From a checkpoint of a small transformer trained on Wikipedia: no biases in attention or MLP, untied embeddings.
Each number is 500 + 50 x the weight over its row's rms, rounded and kept within 0 to 999. Layers, rows and columns count from 0. Numbers have three digits each. The size before them is the row's rms in percent of the matrix's.

# layer 7 attention output (transposed), 256x224, rms 0.147, rows 31-43,95-107,159-171,223-234, columns 0-223
096:462503444484446567547379543494434548522508478566427526413427456453468458450527546562544475459522484520551397559531491541391503461470462516514565457501440595512578615562496456520470457558498463495557563493454533498427515520382538498558470558453503452476560539447499580460549527519542633550543439569504523431482464520479533534490591518474544451484491432466512482575458561460538409487498414519558442499567515463517508488505511445498538548545530514508496518520503599560508459532551485486494532527525515500461623535562428510484467565535430380442492529491533480529474556581484574415432507469471400448464647497474440575523461542529479460597514571409418529509463514542455580506555
093:434473504435478501512420528538414600431666351591374548530510520541454540495568505512464409558461548523468371502430417408453487508539472445519498523480476533533434550475537547422430395568502517509539475559507560399481509551558591496508465553545393579506504566479550469524529516552491511513449511572493550434417438473539548415526542565518496501421557457575495542544580530471546452528512482488575486573445475545522526499574437526454585405485462506520455497491515527572461493557520535487498523563493544483469411612465470563497525462511482467526451443439499518555458405448459435499516538512485479533488550490452498468471591514521460502488423568455501506493504571488500478556503
108:488375510464504481412598537484534531396463540528497477436617552450520462522453408477485542596487527509523557508519456553456500460480476467464564527493463450538605435577382472422485517383501541584443529427520562517561479491540510553471571523595462501576538554525533481517478564465450405574515445406486445558557498437529456473501499519506513495549554478476525468518600490469464465530524497528532550527554519464548491558503453500509354560444586413588541470427478459486538577570388553608548493494521524484564480498527529547465600475574555447464436491536537518519469513500555537508562552522462536561526364526558504553585526467569515449476477497472511485439480457543483456473462
100:566534450429528465525540490418484443546615560529537434452411482440414556490452482403481525532509558520505581524446471407498476492573511527500507511574580497561471519509515433542556538472568594484561437463533543525523453506552404521466504459450479588548491531570556388607435491467502467496447613429465510555459511441503484442568561439472467508553585474534476509396505537432516437554468514515468619477566453487514463523508406547572417485494523479407490537550511479444506517581445496479456441476476440519574483490445629468489462451499515557373558453490509463534469562538492527466528563564516552566517476552479495473487476467514531457502490565527397552524455522525526535474348
092:524494479423604548555533483550492604460510485523468491539462550492490558539480491535449514442461444545452516560472540415428417457527402526581495531459541553490443572449609537493402486538488475509570499576424471513532523494498441523452522476554575440508539488448477617562458443562512581558542503582495506411536498456421541500491552398549460404454445498462504467368430581531494441495572406564577452503415513465536542513493553433558582489487437486448449484519564483415562419455516490505583433548478545545529586494506494562487466535551469472472446495535522514595497519558416593527582549459529502429508513471589409532485536520570432499540497509457521526504493489460460479601522
118:497478509566436483496463512504521547433477486517455577478584481572522432478482522544554424450471500494552453484463533482422487424589498497564471519480512473509513583494539542445405468616515459439543575445452467533443549432513582485528462522465547524443555410527474530470564529580524575455570498615511457482541442396477495572451452535471500420453505424418395416569484549411422455600409462446521442461420504514509507489499583471457488505540557520590522491442519499509551429522473521481514510517528487495543555608446481498599503569457443429433560522523523460600462491498432553447604513419512494528488534541499424555494440493518486547524425517459595518611501449485525496618514
093:484473453484432495432532420493470550533426587490562512563445595565490415456514529521504509569522520451571463485505535440468467516440570511500410463489468452509542432453522447506491576550492505456503400425603526489482512530482482429561484542413525389533468534492522556490505443583440511514463506490488588503448480490557535416470560430445594588534607484457577451416532566506564486452525453482408574516511558432480489549477460528539514458504504472492460472532492455526551576485420455466453495456410557590566573451510495536441517494451570557567604463426449500549478591447516551365474460433486512497536518353501527498387429446512543533458556467546480500455459433526471476501488
098:475517453494501491528509513436478584512475507572377513425452535492522548493488504526479468470454567593583524482373483609575445558496499479501396480432457458454583469467562460490434481404450441458465576476495539479561463587507441484468492502401509488543474513607557584550538481487568565508564497469481467521533452424498519403525455515474544504537504466529524450479500480523450514559570456445589519550564522510557591514409500519544376535406565510410497541478467461490573422480506480465461551505518539520373453488548496562528516577488473520492497557532494402546523491505460583525544427506591453532499527523506468487415429422423427407584504586481489535444436493530551504527402
090:598463476497530510507493523445495466522569538430460578475458535448423413540591528551446454643491449559560477502418520497461480500499436529548502578490486521569450536492609503514584456553503565484519489572491493511566650598408438561500530543534541517545456490423545452455536431462543473534520502501392535606459509602559472544538426469470456497367433399484519441409483447492513523425449409527470542522580390508522541567572551530434424446531598481462460500453466484555519444526464474465537541506444503482483487494514512475491586504503514569559521530500430544505485560486423507398524498454476486475471480487535451443439579495523576525503474454473510501509418528469397494527528
090:519544496495488499434508461471470465478586419538522542423517463470523583539527458493423402358482540467454449510485481478578535502566519554516445645559591497535441525570496570484466541464594467474497451532626502466622528474485520498530493483526547532535519311524497403529520519411525425502600464520500508496452540459520462572447540491483465504577573537514548456402568555471503494568477547546380568539439558571486561486514587511499497543548523505419506509481549552402501502509513482404476476515481492513559474505546533528517537475446553490539492467495539485454427480480600521464601462446545513485467422522532470422535495586432501483474458427517593529479417551480477536562507
102:445513547544501449546506536534462608485532454560515451428465527593439512495485499555426458429446513437435511501475478439558534467450427462412499451471495600498423554490572546467493454506448452444458461447501511531492382398592560432498571428491486511471508550535508511516509567529532498536469577540550496491540456479512479593581530397530519482497505501532531447515447525487400426492538443426554489479430468439553530457475492394473488519561486512495437501469516485477565472407531535484491494516533527523480556588535412553442626448490382492384493493506566401602502515537619429433505521455470551493488462433488388600454530464517451391547526531480456539545480475530465581494536
087:512447494454482527478462458406572504524535475465537579493575468539471429538485550519572452454544445460581493523554461451540576488421552449480474444439573489433464493535511424482507376459494421478546449433452511499519460606464463517543573505481472514516399526619631586485546362517498510490464487474446504540551454506438438468479490582585594461466483532550518491503606435472370569459551540506487560516422559487425578530459491442518495538530481482508509539384460476589566469502497489521544509471550555538494465482530568438622616436581491536549478546558417521476426532502556490467555494461498499493461521432440585525483558538480516511537567496499532462418527522500544536545516
099:543420542426521436425484511492458488458491445456460631488415499481436518546558464424492424517573444408411501580524530412534568479561443494395523518500546496526611512510465503546458510513499491448450539565449579445528449555520569524524515542615440453468489564487467515562560384478548444482485417461495513534571501525576457561498504450547535439425485517402557499524547418520560566523493554547458493488497490588514517540532514504564430516487559597599600533463498465472536419528475465602546546560511462516517504501445500491459515455514431418524489487544540505546491587539472424504577500511548536526469501482586543445469501471452397505460520433449549423595507569556503444506604
103:553493450491542523546532468529524380525502408429545523500603502533456526508439537409562508490534556439555510464490522552445526511518542469485479480471435535433474528501479469484478461490459425523406486523508466510499519477549548453423564473461555514512441502520474486499574526520441480587607489482480509599508547469538499520504518477478494473537609516538534441538498467490444472558437695476498383503453467378485509454407525498582511478415414425496546634541491458457495558460498390582510545510546476519516477546467512559566525512505524476485433416449656510515450423481493503393574492501487488545359552504483563486541468490419426443557536503460501425466537508520535501444421
099:491411506483450517490530514484507533593525442525520373462513529537541478527550490447592478543514505595457463443425429420594542511480525496602533581533356470527501491464506478470461476450447469444446547429498503484419432513446528608539586522509443578502542512570457594575414535505463445584478432507487503447509586471447470410538497521532495542526581485537556458572564437468503575515547480475407543546554515593490562575483476480507510485568507510468482490499544520440505496544482541479560513475524501473523493518505510538527589500467496481560449505517463532510457518429582452466521537485499526555543476384528445495467608430601428561451393543444534405398538529585472386479537
100:477534488497501513474485473476519468359493541569417494530559497538446505552513531548443477447395551415416510425345491436522506473565505454517532547555444533551498470553495531455526495545507354440429385569453424507582422502479404532510437496400605514468473476518481569425530541523517550533446494581481449496549484450478378506530499528520529483518473449554490510537468430538558485536412494495469521475505522546572487380523517536525518509488439475502491535529569445547534432496473458458536524441610496538452545511499510503496504649528545485410490378454400509472495569416453484468454474464466510484503521500470493460478495473480490488474424486441522483444417541490448383603556
113:540537412469440572516456470483551536435429480524586519572503444508472551496507476368532516507535485454491379558594586438540534530452486446543580494542510507428461456464499454449508498519567515395578410550526449490420541490531532524445446616429554498458475519551426487478442551524526471509408494527511554578499436533483504449497403530472524530519556535366502566561578475524472456465423420435444445515471528472511467448468551513584411491470424623466471545506512550459501452477457532450559552537545495334447526548499482442494448526521519435534477492469572488497527524468488497492512536466438553470490496541552410517539460493445355539426527514540519544588483545479443493465551
111:518409425507501479538535488463473502428435526559473444447430498467508387403455528430486538523468482516447505535507463483521415525513548457507552534618443508486507454526457565457531445427569472456462493465468500461564541541460402542426455537554531450521494542590483556450501516565427548521476549467551488568464563535453472483551551507456495507432388539545413446438545514592588520509490458520406500451458406473520594467535479507500427533518411463519415518447484449490478452397506473518439417456502565518496510500460487514448574423499479475368451565516469512454441489547457546539641541434528555531658545488553450579540507483614548485504521410516517483539471515457435539502502
099:490487527548537485484488441516467469500483611521546484462454467450538537546576489517469463543524496517537604514436444508602490498450453525469453567492478508456583460461463524473528581448517517582484413462515514563532500569412431440391462570422515448478485476483466423547532500479515446456439548533529547520522451502522520471432450445544428574563474479485410618530546542586451583509550407505466480516504518522555511524565547544485396456507627575421533563521467491510508477533528550421587507525390481527550508447454567427480437501478592527543486518517513581536531502533517565423490509469601528437474368562548530493547510454471471474377506464462506549537495658472451588475512
100:505547434473457411532470429497567490478562529506417536503539480532449503549482502428404458450540499465531556503518535424574462505453524609375360429510446526563440545500427441531488484622579469488509390513540495469510476562492513467511376572535483520500588526526453486502478551527546485561518543491483520505464407455497422430529515548579568460471479469452497521509472540423476398433434477508504544518478513393627549560557599498495557450495586398461429555518556442539496550527553495501661447499507428494496469494508432554515469432513504534568540583495465625504429508454494513499568501505441491499463526450461536491517542398455549461495465467516471505477552491519551485475503
105:427569451464482389476431532544513517489504508498493459569537494522523561392503529505436434460449526528422515555466493528542575559436470587472494447542532393494513452491494526400501393500407440425485560582486486529486501507582521415564424511465565603419548532483568518448509500477558535483432410504573418429457510551500442547435453552490509502568416470507494506490385437463532487512472471501481400490555489489470444547476495532485396592469574532464407614529455534479495447488569575452442606516464506484515525522466534523506457482487456522448535623495508489524467518530550551421568450452464419486540447513541469523501551438547555567499506407381474519571491523450527438462507
100:429507480497559560522521573422546467488480467496466506557558506556530511473490453606523538482486467501487557539537506464452542465561457469467520517540536480527500586525538527484404488488489573506537459520507554505483485448499452579452434520482502550541441502576520438507505536496503542547476541526438526550557481557558417459556571523498569571476398455671463488536541606481480438447606434473443505437538520587534550444460301534527436525475446562465520466470496533515534449481415569530461489526501442568493518450458557553484518436530528469647553516437461494454512540539426547529473510602487449522540389488431482429435408476498531472480473472438495547596391525568525479589539
101:465478514588433541437515467617430530532565471486423529579518532552474499512439360441581496522529468487453471501535497472435677557501450551528507458537492472581501550533505515549491474486369515508534419485492521505559446494546481471387432546395481483453454530511536473427538526543508514563453523466586482452485518506510454460439463501626516487588469532579506523572530513478483474515472487554556520416436485485609475528523485477461568499501493482434509468447509475465503600486524415487466474592510503474543427560537432573497506485465392492480527558487498448448473571404562507509599583382462520487433474420487448563467539545520411487473476623550554458558540508507472549502513
098:494493493570497571532498441475609569539485416440587440558443518493496457541495465503575474594624444418448584550549592525594569538487461389469439527571467523529483554526497479628438494524550552586510484544584525516531437541511527581555510429500522451483457491488508404465530494486477515483515456436544499464521525501675431591508513443582416548478453521483531430513588550513493445471451472501488535461539580510537483512463545480554436526453514579520559523524503493432490430431499480577435575472539465420487457355512515548448543512496510500516511557520491529519561501565526567498403493508455493514504431503512502581496464582370429575539514455539498491543456478523510489509479
113:455537486523419521440550545428503511455533482454429511599487498576554511543497438445481518433598541524570508591614555543515503458493483481522527498530532505543542484529558450563525571559492479539544519553485465605539546423592434554521453471578442482346498606523443503508556540550415449506572495437480555549518402526480581584481472530545487490513488556533437515580573463443497452458430526401505505553468426559507577547493528516546598445488460423433470537521543546453491540518515433456498507522478487461485482575518514502466562404518582431502423430479553473487406464514504393510524491527571509573493580530527546553469535521482507555436464521502594529581626527527579497471476
104:519619404434505508535525456555536463514488523455509455423421537506554533430473450473517478549508521489563567546458472561587440510472481542493460498498574516486442462446442450512468525469569494512509477506650474462551457547499464443451520461457540526550482486557455566549521564449452536586495589437591537504452439460509425624518399466532455509595470533619520493410461533548525490566467562481434527475431387362602433471465622493490429492609547468484510520486389475488441464434529564439569487538542523499481480462497560440444531502466509505479562531455530536511437471414481560541574471458492444457456513533506525491581561504424527547542574570489507518534551483475470550494540
094:455606491521439473562537532453505497506539530396504424505591618468489461449508508504490548566495456526498514553482478515470454504475480554520551456454542440527575482495493434426552507530625470505530478472576500555497552524431462431496534498456486448434536452450547610558531513556545558443450471457576452503483466605472541497564519418543464522566550554508553498457658598422498650489399449522503426485437472525549472452550484468411502559518562482489514502473433496541457458531491495444494496424365490456536503500619411398528453526563531476510508507526509450465585601441508497464397520552490462527564544464526483520520447491490460579464566457505495543501486493494518431546399
106:513554470465396445535503471457496452538492467550425497477542447474426378483590536496434521512532657516518516512529491450541453599425585509559465512437516460460526502459470495392485491508570501413433490466602534533467601546606501457568403431496532470528497530483533511505532556551491482471507563476459527507436476552485428443584487568497406581523481445491532420431429457504423544483462588484455493629486518538548524475554432519549490497447465499518508566553526430468529426496573421474488562474458481503513501419538434486467532440491500459516548565524450515456603493487532463469560382486562550409511466597379458494487531441493530419456530474431424556481499515517516531556508
098:451559520558445483533428461403513566511449478529467496482469546464561493412513525452487487569476463598451467524418492539549501475514461503501526447460387513493419496467484474415464527509454465536602492611561496411526521517449473431572550468622527463451579459482437475542422500492499563572539542464536394554433490480405587542503544504543483498568504495392533484423557517520501459502521473588585556513614567539476404443512496471522528480475521417467453443470474373494479538529520559490461501583413451510519539595498437478491496571501434466574518567545550529538533419419484459519493573498528431474473496497441442532424637511581537579472524517479450496560520543469487511435533
095:422458568542565423530592641536518466529532568450470486496471561517504512381544603557350572497498526446506533416528441424493477492488521540523461509549639511454550461526550499416553387517535535511516538457537545567602436518439472538498555522479484493551437423502417468519584532552568449518504487495533487445484516447509504516514585474502460533469537552438523465520424487456509534559516514456516507471488393538564506536411449518500467478563524509543397464500532511515469457537535489460530453431616526529541486530467583440413487510496449483437534509572412544463440588594513518538475495466413475522508557555441495597498525520476578601447464563522560507412525526488467499539431
095:607398580572477558490470527474552475526552462445485565511534474606508571492542440489467496532503477501495516568490630447532502454475514497533576558459568490496507544530536424581519561616470477506542505527527541502509461480408498531601483519512449463573491491550493617493489443468463488550556460505420489493515597508507552506489572486541569552441534528437531538486469450443537419514568499562440577513483518470545553589429461496467424457530570547422418492418525515468481586589405450545473465571493504549498525493532487468506543543579428480520459477543566464520525409527522510498425631487503379409566430438464473454562489549460587482421446490536540487535464501415465420582473
090:582389515531508444483573503516472544380541515454455614397493549532521528483448454451552479385544466464487522492438566488490482406533454404483486503544473558527514473509381458497514411584422524492591480437429454467537568506559410527438544428450581505577393495516562482467572475518489413474549522553602492518496402366493456567479530417529485508458485527457560510513519521508492606470568475519478557479429430457484475366517529517429557438589460523503469473488491516574544526489476467487536402484560536491549457492516532436490467526441517509558472472507536493576508580513507526555437500517443499482428524464427477443425502532481418459533507484490465537488573549504434597488519
093:491475512493487534472457569450477585459465436478512486512426601531573474492529443490494470494431544487500419450461512559481525547522528449437485513546496542493517527560527453490548496465532487541410571529575498431561566578540612524518499543588380533536492436559508554436538494558521550477510528571505474464422525428482562519582497466534479602529557494443508542460450429489548447552489453453494599489601525494550453503450579515390544403592480528493441404496576485547520510474406550518520505412514567430519469375412556367528587486538486583572525455490504547460495404455564448536471429440542579539464525542603447493461471551456453534563468469506501458482444513488494455538541
087:394536507518510537569576497560464504543495488570520480561492387522510474420480406473550482524486489521496467568421461508547524611523611511580489444500559529514517443517403498519526519461639554451393529427458508578489463493523430511501484554528487512427529557544614434568431417542421510515583532411522471541504441500513512479533496615497441583475420475448501414516560571536493543534486510523482562595547482579496559463496517505559492579461500490563548594473558513449559537461551427456412523545471474494381510461527547502487510590486522489510432439449520491503463501434453559564429512452490434599463531415472501500563560545555473534511502434534421418449498472472512479530554
099:494512486409441548478435511412541534553508554554508526537466488518473455546608536514505566526485501623515502495498480525490713508477413566603450553551516473446535569522527475492536440508572453493439498455465448503603505449491548432542453409605582614510459613441551545434459472518512486571610526381510502525465534552577495482447559497532417501526524462469488488495587447487539495523466389545600501551562491510578487567493507523492524483572533521476445487510462416409587548523489482496535464491556531448528539445455529548575485451545450502482484527512509455565516437447537473514571461424596525520589539575509519545474575476535488524539469518506476572458507538506479502492428
113:544549479512501504495497520478467522446459541488559501455447471611478523482590556542459433554455485481502569608416421585553428534527547528426453520503532531477431530485526461440474590516648472504513537447559451505531439462548430489465424448559516506466539517481427566616402500453446458524489434476472457570488339542529589497518533411443571460498468502470478521494430505615501434491506565438421472513475540493546422468458470559496530499549515447489568506525463422402456467473524525493525458531437472510479401456493577479505493529483614602532511508527630469459500441479564481493475533550487439421518513458535603437489542514393528510536484424508494533561560571467471488490548
098:492532531407443487539428546586497519567429535484625445454514487454556533479542603469492483440477522563410558561518533615468551486500461424418468413542390514481477521419531418546504534535400509440644496460475580500471521512548597468427546523544462540510497472446446480479418563501480619490462491490538460504424494578542460485452540557439463488560549511488502462530557483419443409513493429449520493470533456593493485487563467500555481464562488446587472436439486473485576517489553491543523488454403452608520451488412408600485449470508510562579468536517548455469532471479515466485524481528458478542397432463411493465463545501573545472447545458490550473489487457483471580520538
096:525461502565561485521445471654524472533528521450479479498527522558456485471521495487453470500541516471543392508540462473490445493440644542585474464569485529564525535479516518528535414541541393481505422469493560590448495546405554503450385522494557424478451441490487529517508487469496529482498457534412531473422504486545443503386432505578583483509502479501489535552418483508582437479523422586366527527490570522517553525509480513470413526452492484448492537417431433468511512509483512556481468489511477557408439518535484568489481497542364615416402540574522525514517491515447531535520489467437477477545525523405511515480427445400586397440548476448463521440586480410541490494479
094:480465444577479483477490444484414477505498510428563485463539439590402547515464535472516494547489445463533429562396474486506529497520570471505535546447490563481619466556441474412454409504522470447415394512510429407534422600395462552528501523462462543546502461584536449471463487482538362462520479508446572475473593510494498520439393551472508465568489449521569424464631435478504579550422492557457592546471510556434546496420527445387521525500495564504445498589532438421578505557523467584491491557478522546552485441546485489467509461505462495455536510475506475558518450558403468448519493513419491490499515447482444387470467558520452488414474515576504519469494505525580505500476
111:482526489498391557524431504516484492495499518467467441543490508567621477469536511462484488474583543472439457513487506438527485444412411555550565503458559492546472537482489430449433480503531564490493511578536511497476506494468469520492600450477456540425458475467477604567533513510509574499459447555487497430494514585420466482537525454565613532504491496533479530505527373390452573521527512553491500530404493508581548542555405556555527494503551424498362428475522410532450522573503464450563622512413606472546574495594424456499522587461518448506443501429547486430533560466481493528401515463449548507536557427517464561495515451411513581424457446503546523472477481443449384490494
104:408483506586640430423566457503440463445351570457551563518531561474512502476478440469525477425479544446532620492584497572451509527536480482448442471584513506517548462539462476523514566461507547515474473537501517574499498502414476469488478564504543437456529493402459464449484510454554558476398550524575485529530472518543511587439532473623537492603478490446424491563407503467394518445504497474535542544466498425469520502484591532489542479478576504503541413495478517602478356440525464479468517406552536410542593497506581497515412542473477559511486471491449479531452602469478528476564560531493556526476433559447507565454504562491416465493523560488453542494527515562435530453543
095:470577540495499459518442514527409538561512496444545471412482448404492489518447467508391464495562485496463468465454515586490445606497547438610478473493507498522422466507521522537435495531469549481465583514466437524434438485462501491466443473490576488474485552409515525522453618519461583496503575463548430557479418539525457507507543500472442523461534466504580504495552583490397529450551532492512530597449518485464448494579517445428539534512418453465470486457539426475404545498519443482543513541522495574549559458527434492551550513435418464519478559522558517505470485397460464538520414418517504458509477441377421498491407528424476403475552613484494429395486441460469639397515
090:513480486584505487431434436519468398617436506615559522424563503538511474493536528499576550508467493555525465365535504536494476500454454491503427505507480433491456486480471531532520582533433454542486506574494422418480540473508579482494565506583428569497494478489392591490485522523512483533552483637542536479494559518426570487501552552531541414522476456392584484517453438533511542438537520575552459456449574517460631545484497495388526442546454560587487411536502545520471511483556473490480535560529586391492581469520511532574512398435441504451458464545456475507549443516543438523449473498556477549443542495533591500427496488477547424588549497422440520568525491505556509438502
110:596543516486431534525536512483584510548418570459498582546545493537492446514525453538515474486447565550512580525439498498568636504485537487502430491444526455525469490497568512565506451538557420510555446481551433594469532412461408402588444453482536482563552533489528553473492522481429553558439522455472440551549513469558483511429487585465523546516474498474572565511497540587494389501472527477473461457423508574557521544558432463472449520546529584430602552565533451456504457535494497550476494548444433540511506425507478435510444513577496438531595507481593496464584403501450541452485414550602534473484468492435534481419613572505549495446449563469559460581481502465516448518386
092:523588448461510432497507486497433533505489536477565575518471591482492535434476559557480577518406470535399570546495462476446492617523500538465509537576484503497397498460454415553579533545517511472559539542461458409485405534444471560355459482509563465519508456455504482460522544434523577608524501454528480528535460529534559493505550514493418475484589523541584584399491538539478468431477509574572532496565460563526524559442501466490423535466509451508541555474543541566428539556499517466428468568462479549436486446567521487451579508428508468595448516473479512439501408566539469544468559501441480560516475563557424469458577522534489491492590500579454472485429384545407570406527
116:553499544550566422486595499525411430578483458513520472476430460550485607534410460458537461509521479491493523483458489437460472462493513451530546550472463527472608445532460539408497505355423599513498557525490553491483448489467507482525621459383505513505481481543495380480504466474605534580428498598464523504547567381461567540445490500508516471503473478625535579492352395415527585535584567614513483513471467506395542497472475498554461472460461475522517485463496510501470427494466528497400504541523414469492494478473511441383486467527489426467456506479476562492550464588453513517504518532453508550467443568496438413508554558547426483498503478532534495512516432540498534481463
109:525376560504454454552512516526487494447475465442511497485485528540492453586589535547550530566477471563565522474579515461500512337517466453501616514513509490549468566572448551546491452517521521533516497555483493410531459462435449496537589478538409543512496448448541488462492431518475430494628504510427529532577551528516494451449523468481553564435465550590488532476556539530526477504511546542522431413422438456502517435598449512503530477536451512473438387451460547552543543555422513583633441497503527522536418512568583541522538400490513458483491419515455455554516406565509542416519536493518510490440541445513433510439449578419556379505410462487517521472492509528475539534398
101:529432460510534531553547477546552567530534461444512470476357522494521503485512537498545456496485555422520487455498507514514461511444524505491492400475581516548462459546463433480515498466541443530421491456489481460444482547575515438491537470509489549484484561398487548552615503483468476487455425472539446450459445432608497480515471510474565515438470545465488563562403499595502506509428588486587460526504556566551453480418473475492493505440494485495370500550470472447511544482573431478562604445486573406510437529592389543592506644491472438516616484484501550483526496488505453502435468428524461441538599492574478604480449589508536580549490572565463546393487535495493422511427
102:467502540517410582594489522528610527497442517507628462435462503578562502513417549479552486559464520448548537490517483532535402530405496382504575495480502479517490518426444394472492460423578420468507506490506433447439537517540512544536556468475461619502532410478469530452470463484492504491493463520517482423523503453520553413549472502500504525446563532658456520534589482468428495630521521443499460477558505537467491452511530444524441515503454529600461528459535540549520451544535627505535533469391573428475542431485487499543448497506547488497510422528505552504517501473395506518464469592468513497544494503565474591488492521533548593615502552407490520410617509518536549496562
089:470520584518540507533518494518509436589466540544515566346547487453434477496463476518566476555473461534492538503522396511550377526598592604581488448460445521476464428492495548451515433538457534477501517492544463477525483607552427524434489517497501493527494401426468508512488538493460461478466460516463462604396514455506540418545464497538513503456564457553574493469498432511534564544555542567402481593461505491503500489502513507486506620553481487462466365561634499478553414525518530495539471561549484517505552519489521486458477515537454582438529458525441488506479574431522451462570423482508480490468465521540633529467519430562561494466527618502534379438535494452573600523530
112:563530535475580530456475538529490481575487478467505475454499523530442560461477521440420449599453409510539488437425450517498525571518451475624493490503487508475545497503563484512469466515545499476463518501486522527507473553419556430581459466529580503593478486515485421431416548555609542577461527463552479522516584507573505525619570440469362447465532456454476491499440554476516449488547516566494469459499570590486520502474504542448435487577465646620405509425535559467535483507526500525369519464567493513502530530516427545475486484507380567453534605500542549511495430435521503467528523474450452436575431530441528450483471462611488517514573484486481464594606507460438494545532
# layer 7 attention value, 64x224, rms 0.147, rows 32-43, columns 0-223
102:483485461429538525521514655539575488460496510429541422577501565421503591465459486449433485577477486492605432472492539537468556415543557536483530485449538531537513465503456493533494485538428513548491491462531472469468464430485489479427513526439453554479564423424475513466576527531510560515536469500594518512459494492527432510474478439462442458519505462571553505546364440515526490494481565526620459474495432460426462470445534478372514435445423501505525601590519407522515576393573519438500460553495462484509509539510448395514526556514441492507430536563558415527493444592475516584430544457494394543518555517534518530543473539510581489470581387533555493480421498440526537503404
099:500477494430415524549527474407537575556435504514514542458494486476440609428548550523528512465502525536493513605566509505567611488504495489489471455498513511460497457491533452450523532511487511529491515470524561542455515415453492420483655474497513470495471477508493493496569388427498444497617491499487519451437589509436599467467491497445484424430532528529474473439485477456591498391445537516447490486470496548535568452432522570484573561536565523481579507504442657395585483523530447447454533529537546510424521408471482415406391528573497521478557560439518472457547444559578526523579452512456466485563558452429577491475456601539510584551455460527493515551506487455489593517519
100:444435439459430479526494579438512552498498496449494526504521409518545485471510516557442441423466506411521459537517414545546526556594457491538593452453457535544514470504507579523524426514527489499493537523415597517522574611531471445474492409496469359620561495448519493423545483480522555509510448534550535404447584461559474520407545532542536516451493441445394576497535555514470500455532491502491487580477460552485524476551523455592607593417557401507436497449465510502552438464574487589468507534544436626466452508554412563518587459448496538495552458452495475520507555505467502554495408554476480527541494497417541514548478447573496537494413589517581462452508481506464478484564
107:400508529537546555456465498541488543472520492483435419486621535579458546505538493481466480502541422504487454384479478418563437528551455479493477509547547582537493462504523529492467509519481603406430466497410494492490439547547560446498530485413431527429381555484514447502489527511553440449549454489486511509476466455533494556420437607557528524517555480619488444574451504504457484483408447467516452515637495461418522561550563558564502481491554551595569539520408512616501457486425469445513516466470645507509548515433468541563438501498506533504560511463491490478470459432469470551508540504390520484426410514505487516468435355399512518487464473478419515528544467475569531476509
100:465520495496480552510593529525511390497478397410445512463479568520477459560544493423544495501537476524531504562468480513535493471416537491423549551412579486550490522545513571474400565439569470516521376538479547581505534517508599470512533502610381634464437566448521516561485431476492429509421545433483557443495507533489509640520448539573453554547541591502561474504476522452420451492456497523519524607493504466425499547462482489502553464491493541450358452493425423488556511493487503487502466468574385494451480551410498534547510468573531478439501532503461554493596600439461519480632465508579482575433520480469477508554506466481522496527509532550499565460525500493499523487425
102:518523498458460569488543488512498532570480478463541539625471473361509442450554456505527511467612475446482492460547472563503521458557455514523549512541537482422444541488489502522470472547533416517477467483547442528478499503502369517510454562515466480510489519512455505514454408396425452459469487533602425504463544566537439572490401459535475450479508485422455427530548503552369507387522510452523451454484513578435468495503525513571508608566494541420611587489550564491478475520594401437514420455511498526473492567588488491599520579518440482544460484571578511451470559512460537600453504417566463491495469516515452444574520522466504421545469542425464580547494609569520512541466
105:559436449426509508515395495455538516488536487598532498486496461544510470462499553533523575418607420443592473427481562432490422426494552514440471428590460577527499520460520473543509594550447383515624429488461447535447553498389579604461524457466540504559444535473500445536613470488543512471442451574463470483473448509482505559600481441475510460505521486465521488456479563532472482481483558480439534539489525470413506470505545503459591480519564507513513421507521477511467553463580515452520560516446524489534430483487429423482510549446499473440583527543478526471445428401466544517516522529439464535565413457529470440556514470534440704449522564514493419446493479538507474467560
101:548537636536435548429369472484528571534498501493461452435442524492448536468467469530429563476458504437475562533503477500495509515473570457551465469478472477590494415429470460499521567545457454509446520473443495407466554536470548490560499447425426468486473432537409458436482422596604517363487502567513478529496579510519582569530450577558523450553497535550476520496540498495445553497524500568585498470480444451509468553487535414480517482527512410522551488466505438597513543328499490410490444556456477481509455596511512392507412503474585567428473467523485482503448475514530482594471520481424523537559482447441494429495489488482424471531473507406485453542632511475503472554550
103:516514506411454421467454400455532520566451445442484516497486522525490430477579483489433693529578583475519480541456542502456478420551491526576538414522433574432506475485454522480514499536505530483479503529526579452384508486404484515511458494542382461411549546481522429475530475495520489467466609529342546528456502535479484501538468523450405377472482478405521475502455490528543601573519448493563437539480398472536565519484547492548475569514485474472495462635573473592521568574463492578537584529552496533425567538451547518498540568483516492513550506501510486568488442585495515499484501489505494561566599443459561495495452536483497526495503518502499496510503397528487502615517
100:506468451456551499445491506419557423493521525491497495516477515466471594483504535406517505409538519495536485495474509464327512497494501457539559557467531454505563420438383504499488528412499557527448527478506545534464488424439495475471411497603518525433553564391593433510541452507516534487537541526519493531522570514262478468428568536480496522541458549578474502546415500524605555526500613531480491479541546497511505510533488604498574416502587543486448551548435511537513564522473536475544501526554517502520513479491514506521501475459574485539552565465487533388501491509492469551592524518609556512513526565529383471513415401529525464509447475459443599453481483479456538535443
105:466538429463482515592475501417492507468505482557594569473515550453556495543492493556508515407415511514435519565454500495495520536551408493524466503448499478496471560593448531502566454511453494473520417478559589470482469490479519562425467506448500525489482401525488532577433582503533502447535512555542470539417548519584418440404457422470533483478515530495467438385457448484487529550512511543509515478525560464488381436614518517474555586465515468451499530582491421415545412477386418489580480578421553508542576457459530550554458543538481467493555491455484481561485535564485538574375568567466537429508505483561568502564605436505507477544454408493577501436425458501542508444581
098:454473558592462591534486484524542572430539504529452487531480450560508430495540509464517379497519518538541461470509515498491543512442521466543584468497457449432479605515542608589526533558473474588455533514433595590582488436459454492564436521547518579491606457477490584468479527569487563409486570529497536436506358435459592428528457575535489471487610556494449420546512555515451499440508420441581481524496490538419598448612449545495506409501483474507526555542595497530571497477452563456488498533482546469476503496517521521564478538531456478530523517474391464469502584532492545505544538441497583492495418554459471437502581484499474555568497485469473510490486521472442448382418